config = dict(
    n_head=2,
    positions='rope',
    rope_base=10000.0,
    init_std_down=0.0,
    lr=0.000671,
    beta1=0.9,
    warmup_steps=586,
    decay_fraction=0.455,
    steps=8653,
)
Each number is 128 + 32 x the weight over its row's rms, rounded and kept within 0 to 255. Layers, rows and columns count from 0. Numbers have three digits each. The size before them is the row's rms in percent of the matrix's.

# v: layer 17 attention value, 256x256, rms 0.0266, rows 114-127, columns 0-63
# o: layer 17 attention output (transposed), 256x256, rms 0.0625, rows 114-127, columns 0-63
# q: layer 17 attention query, 256x256, rms 0.0274, rows 128-160, columns 0-63
# k: layer 17 attention key, 256x256, rms 0.027, rows 128-159, columns 0-63
v114 099:134144126103144120070178142118131100136086119120141155095107101172070115159152116126129117071113073129192181105128117179159187146171100149060097160082104150162131092137105181110135108112114125
o114 103:107183060145076176191097121139169112111103185136126137145077138129099141098156129143160123167157106127088097122100174063104095185098130101094098134158156092107160102112149136197156128114059179
v115 096:152145111101115151074108062130136171091128125115091111122125168112163119146119128143107110106213153150091097156161131144085129132148167136046157107114124141132073131160164154095121117141133196
o115 103:112162098121124104153188132136124079176184089149161180128118105148138087119156103120119136115105051054154174116094147099152097111087094065186140131146129096111187118144069140151065101136101115
v116 093:156111141117139073190135107167104130138099144108110175146130135156196151099155149153183085135181080110113124118067141087139120079115163149132117141089062134129122172154148111124149187154122109
o116 092:149166181167119176161159134107149162162176128165080140096145107122066051178158089104126199109063153082146153138146134138116152180170125103136138123151174140129141108152100153153108053094128187
v117 094:085169160110086158082131064120121147088142136172134096150141078102150136096125123149089114143120086156124062104148093113077158197126100139178138111115194140146094116178132115083181090167141082
o117 094:175117124157153103096134172147126186145141095051138129135147161145192122124140186140144131101148086060095197135140086148094119095159125078093141082154112151114129194107139181105104183204130143
v118 090:074131177158137083137130123116095121148106129095122133161102066174116187191144118128149071087127106045109119105166141210150068126119131147108141091110126139177130124131146123158205165135109124
o118 091:153163113094153100111125182143166151126132150120173175155145148092106133082108095123136145168064108147092141154104127029130127169147110127136117133183184130122137205103054125128071145132124135
v119 101:218158137198108190108148155108116132088082095053183160109137162136121148084109123150100144096141113103151098057121069185115104164136152169115188150110104141132115128159162147116111104118059128
o119 099:107114141063120030139082135098135171170148121165119155106127157079068142129069136091132139135162135200106124118157164086165132110154138141189070150134116090123091254103095118159145196103088173
v120 088:156074125106162177119129086106107114146076156148201086145128095091133118099068157206096085056170116106188143130173176119110107081168214094110135130112127094162101123136172142156101108185132162
o120 092:088128110131118045168161115158133144118134068106089111178159141156172154139174083123175135180125146131110108124076069156147164153117044158106118143209143134127200123132077129101171172104197095
v121 096:071094197153139113111110142105113082147122095121110124136123184181142142110132128114091118130102131155163152168091154126098125098089068134093124110107133119109117098144168134088098138157099137
o121 102:133113073096130147064118150119101120126141135130174180151150128067158131155090052159151159092153102183105105130137126122164115135100117124167167115128158181153111130137139115143099095091156172
v122 094:135160106115126115111178085064144133153092095150073113166133151106130166098138104158106194115100110104066081109122177156110121133154145133071186123100129126131213135101157091103111129144141122
o122 097:112153111139160118142165166130119084175132153128134173125197137115176052183097152092157096106128104116143091176108061093154100186133198101146159147163159048117124207130053181161110145118097142
v123 088:000104109162134118116146168108180160140127101134087145113112106105108099091168128069109133097148152141158138122133098177126160137184104103156138143138207150107128144165155161164084149137073104
o123 089:181117126165112116175079124127123142088115142103159099164186107128152133166021132168148175099156096072106132153107170153106124124105150119142130154144078144093132060119203113143162110105153149
v124 093:079126052200082152169155095139165119169120148123081139148144110105120146062119115107143193100121098148126135100129019088162090118144136087174088107123147095147156137140113175152145153086132097
o124 088:103151128127128138128131165090106142143136151125142147165119133127054090190106102131122094149104143117106148169135167181128155102130143204071166152100144094109141000120105127111106058114110135
v125 092:219118201135067095077102144184121116108159130106138114109106115121182075105118121117132095144113135105116128100111132034131156133123116073148176140107112114229152128157129225183098137092165126
o125 091:095090094179112180154097117106129129135079108130077127128150110159083192147160112111140120110116144160142134122162093228138146147163098255121109125066108148096146134118120079090117181165115127
v126 106:032174155134070078176108112112159129117122106109174104139126106108163140061150115094174111138139139119159143167149006075106122106156126163154130111099138199097047149082132083105123122183133142
o126 105:156085135114178141150151092155162122123152121112090176148170106152042111176064113183117143108108100132129143109106161161105135076081135078138111129156159085109164109171159129131124114113133145
v127 088:163191155057171109111076171105097105137126110145087130074168131124110118184134093134121061170153143132090161179145162126103141182130146154083154146111170121097069116070149141143079155148129150
o127 084:135103150151116134138146112164128110118085112101120096115131168120168164144150199108133175060167051164145128060104083164134122141183153093137081145141094193091119255154141110108189149138153159
q128 136:137093112165171174119163141111164113175123128085144091078148144143197093116111089101104152123149124106085122137162113151108089087161181048141135130172113111103102062122154120154130145151145168
k128 134:109110144096110119086101134136115116097064110141152107103189118108129058136072136108095107144171063119109140131167143132153157137149169138117120146167136118168059129143133151100086232166103070
q129 089:123126089172156173118138151098158047128148186111138120138160169189186138142096099144114175104161138090127124153163119117098103034170177063099184102144114079105143115144139103137165134113147125
k129 088:108153143160137117106115185134161090126080089096125082112210151140106090126117117111098100111163094095124155119142154132148165108178183081157084095147136124135118045162159110100148219151071080
q130 102:107166116094120098159092102179119100111117085139149133168138119133053145047124134090168096139131100143138131088058135100123179231104098154130070106136101156162119150159134149099156111104126125
k130 095:148147126134132138137113100131115171134149141160123189154064121144108157110134125148174134151105145173136096098100177153102094154047071109124123166092139125132159156128102130139138020152138174
q131 101:109139109174102125143134097145089091130185135183137154145105121122098160111134100137143176142165095112185102153160126165123178124152122142080154109123142081164125210116083114157141110104125135
k131 088:140115110118179117153112089107140172174135195128104179163077157119132158141116147156177082144133149191132081158113142102111075156131116130130155139109125123067175140151105088118131088100116197
q132 095:130121123143107119126130076103123113175165149107141152101125159077150102161153128148127179124191161151156131199173124170146153098131137139112137095083169046139137148095104099143087135141106164
k132 094:125118117113147140136151124101142166160142122103084145184078132137156159109096162142153087144129150149143124160126132132130096170068098125121173119100129105106168133163127093125159163123147162
q133 088:121093110206117184107153105113115117172111102131132182122138127141155103144098123111089211116146122118119167204122120078159101150104174113107107077082158104133097126128117105140114151124177120
k133 108:147128129128133126176134133177111164170094184123091145132124117088210152110075100140111094101112168117117138149104139143108106093118127157142153150134153109135221156075136123114093070124145166
q134 087:196137081190126089137106124095135137136097094171128135163094187104084159119074140083129152114089099122139178201083113094143131095163123145108099116119190134126137151062082169111155182163132053
k134 114:107138144082111130197133123144113204077176181137113186123114084137140177067107107143095110148120117109183140107144099155154158120070109176119131161098147128147131180074140098112107113092137162
q135 083:106127158113114130170125110146157152149107111082126117115149136169181079153092171145130101132129144131148123122116090133115110099145147149132102171144115105116103006123132096121117186091161167
k135 066:096069121145088096158130116154100143140152103172119111127103133072090123148137140141121125149071125142163121126130105105092134063066123098116120106064139129158118156095134163166145059163168107
q136 085:093083175193127168094150123093189085181159103125121075142141143154088101088133147074094111094199138056066140147149153140100129137072175142130107161162143072118065113095156110118076148148116182
k136 113:142168134106086122119104105140042142165168173167133149137105127126111155109119144129167146118079143176154042104171138084095076155125074168132131069105117108111164200090103119139097097117136160
q137 085:124159126108175093135104121160105121087189168154082141149142095220181168159115138154170111194080159155146130145114124083114138159100074169117201120106093154102115126159096098113162068130068166
k137 164:123107127115139102109114178132167091102078048086161081092200134125120088164112125097097125094137091070115178117157138130106136124168195096153114091171120164161108081142175147123119181148126077
q138 098:111101093078094134129120115145203157098115150124136071118096129123095141115135180114132141075133167107135109122114185163046196120140160170140158098118108191157134130117115128136153116147092143
k138 099:115160133142150159151141145116099122158133189099130172174136163187139080164138163147106086133152091117097131140148091105144099141121102088143132107133161102085130133141148144095122096098137130
q139 091:163150070126107137138161139160142106164125176130077081181143171158151150178159122135156137125135168093056105072118155094153155153143126088125097116166187051126177165162167025108131122087147148
k139 094:116165151149109093122141133066113128124078080112119122107149117115095096137130093122119137038144165165097145120172173157107171092113129143179194140177080157096077104112125195144123097154134106
q140 093:114116113138140118056121195118115157133112155098171115117151159140219089128135142097124085089156125134168128093141117153158113125174116185163176148121151137056092114106178127136112178100175161
k140 097:124174103116093182117109123128091140135120101125119165138155097160076149157138121156132135106182046135164098134116179094102108089125104132080121122164033098172147122096107109105136114180176120
q141 087:120134113162102183133133147163108126084157133114181130131082190122117086090115144153120112090164131140102120183142150117107110179144081141122159154110075136143082117137181107156124134152079108
k141 090:179126126159063117061142141139150114120141124174125184125144141143187126111161120083140141106061056113152160099141176162148076139116123121161112082113082051166157151155131116154219134145152130
q142 090:115085131084168110154161157151049164096146131109118163156075098197111115122134128150178072128119156155121097086159172144136167162173084147164111150154115159178145088126118099124175128164107108
k142 091:151159130120159094120130124090105078119161156121198102066141123126109082108146130107149158124112100086136137075132133099117089108105131118142093116169171138087120098134136131120066066040104154
q143 095:156133105133103130141145103132133139111082094121131080121117172087060178124134153131092182153136187122137132176105145142115171104180122163124178128148122225091092149157129136169095079164125142
k143 093:167169124105061192124085145129128094127143117110067155168145168190187106179127124142129103146153120108153138134162130148105162068117076029112109139096110079135140113114155113116138125145147079
q144 107:149125140137140129141128187161126109170093120084104142169087110174159136124126083142166099157169197100135139157111127178152105072164145148119167131093151131055138090126149050166171122088121116
k144 131:086084115169237212067145156140131154188111147071099118137153134193135080155112130112139137128195110098084134158160139139124095182138167050159147117164102125118109064211134113103135165156087145
q145 111:114157126110111127194128100156108127139138121180103171218073103127131188090144086130201131189120156117162123135097130121156178162127107165082137126109126110111122145110092081157132137087097149
k145 108:106123147209173177119139156123117146159156182034116102135125152166174188176174124143104155108156161140101145162156103110121090129178103048158172088115129157057170086119126092100131122097093135
q146 110:101093130134169167093098173111139117117101091112169087079135145144112087142107158133092099060150111126068142121104132105139101114131148093141135117126110204132130051151171156110116177143103097
k146 095:153148127083053079117081106158162043089088129136141119109193136130097100088125110098129162099167081147135123112105146153185187071140163134163051112154111123135118140119084151113091158185146083
q147 095:101143136105137084169100138166115108020125062140159124153131095128070121104147124089185108150138124105112174063120108084113178178130148193134106161139106195183105182163134175103168110124114115
k147 087:157132118121145130123138090137158113105114179159150199143057115146077221106135128139140164095106104191119081143091146153118151182093095141110044145124084133110132163149089136119147095162138172
q148 093:114161115126121078176115118120097116050164090208155146230127133141039127104141081094176122143127102095169125137103135142069172173152143170141117144132147098191118182120091119165130082115126097
k148 071:153165145118163165126119111160106167129125163063127149127049122133085161104209118197181167127111155156100120150102147153153123134080062155132140121121096166048167116132087055115150100144156159
q149 087:160172126119100103118107123121095136136132146172123134112102098091064142093122060138155155170164077115220151177146170166122151166154113126094090140137142089133125193126092140156145078113166121
k149 065:102142116175227132084126130124128107162132135087116161168154131152142191130118121168150145149150124166097122158113131127150082209099125092144129073129100102128132118127116098097171092161050231
q150 083:125139156144104099122081123151111131139141126155139161098108098122166130111186155156146148149168085136213102119166144172133129120148134158097154150112186114121075170104107084142081108127178145
k150 065:104100139142219176075168098086114141099188122108146106172138116124132123132083157114181155090113096157102127131114189116090113185123189091112144107160082108163147148212105114165142123111099130
q151 080:141112157117123088087157093126132099127174123104118163107142092071153073058093110079123173171115072146171153127154154143170127140143128104125159161138142068110067094074114180104042152147153107
k151 104:108103166129121128158114117122098181137149114139149159163085133111176151082123133196179124119101106206176103175119127142130109135070112139142116126094135112166158203105126146200152106187148182
q152 088:127069112121088168124135103110148131082159118164150148122089133076136128088138158146094159109165074169127126193135119140149138189162119161069132143093115088095124206122140158132082149117147145
k152 067:117118086190156183108194143138124069168148139089140179142144104157133097138117111125176142138186113161052092105157156134087103168119122068187126146091088061134111141178129135078172136149127211
q153 114:141112135117142168121117176142146116134091084049145080131158151143107084152092115120098092099105106087097130065165121155087120097177211115135143094160110122110115044125153132114163149130104093
k153 057:168127131066064095164122070107105152146174106134138136125070088069124185154173129164132109116085141133158131098067119133165124120096097128059077116068188134162127190124091141168107112122152111
q154 091:072156065090139150163163127047125144131170119133147106191184102119134093067147023151142152105137159139068168096128123148142135165116199152101111172137120108097081111075145140116164094136171113
k154 087:109099173146102110125137111135099111112107157144157170157064175088125104149172147132132149089109120165147055097154143101143106132130175126140119141084128153110161154106059088128094070107150146
q155 100:139129158037079066115115154164142157078113160104152121130087098133110128135132089083127110128102166110149166119090076146150126062139152120170106133082154122110151120090167121112120096162128087
k155 094:099107120159149115145122096090126150157130127156141149169124162133117117147186110169111174134146056153125137145127108117126156150101104157017194137113112071135140120095144072122122097159117103
q156 095:129096098069089137096114193130103101112140199065144115160079141098117117112206135096184105096159140138074097092143111144085157159127168174152087152154123119091137144117134097177167105102138086
k156 094:092134119160117138147152061100076163160150153153203149095150030152071175140184080148140161068107090152163087119098182085097114127075131136065137126109172092079121116132129151079159114128150140
q157 093:086111149160077149184155146092182096087111156101162130134133117100138092137127160175138122046134163142117095160147109138159130103118149127133116096123057138141134157133170195173127144155145127
k157 093:144155172120127173082184125117121151137120155129140146096139184166108109127134122111104138104129119098074144097119107151095080089219140134178138105086069108103122157133089067114128142116111169
q158 093:167068135143207112086138175127103197128173147082113151088093112135086133145120084127152101108140063142126081157104140136133088157157145086077161170132102078050120073115148173135113171081141135
k158 093:136125147117104047100160062106111098140111111159147112146131114166173089134097127150173115173131163146148140141171161136125128145132109128180115093123107157221145207189078120105137094188111155
q159 090:138096077161110121163176114110159117159057123139130149101084080078215113189160210165080149180078140172097151123116133150120129200098083150125173151145115118137103116110141118070160104198163216
k159 091:196142151089134134098114138118166118176140145089062112137113159116102082106092152123145097072210109090159137081147086129111170132125102122077111075152158207130110144080119124127121169139140137
q160 096:114139191126131159109120151106101163122166153110157137069120092154135109106129142077149140082128117156151116186178184136074119092117107146153113191106098117077146141132159180106074104145178099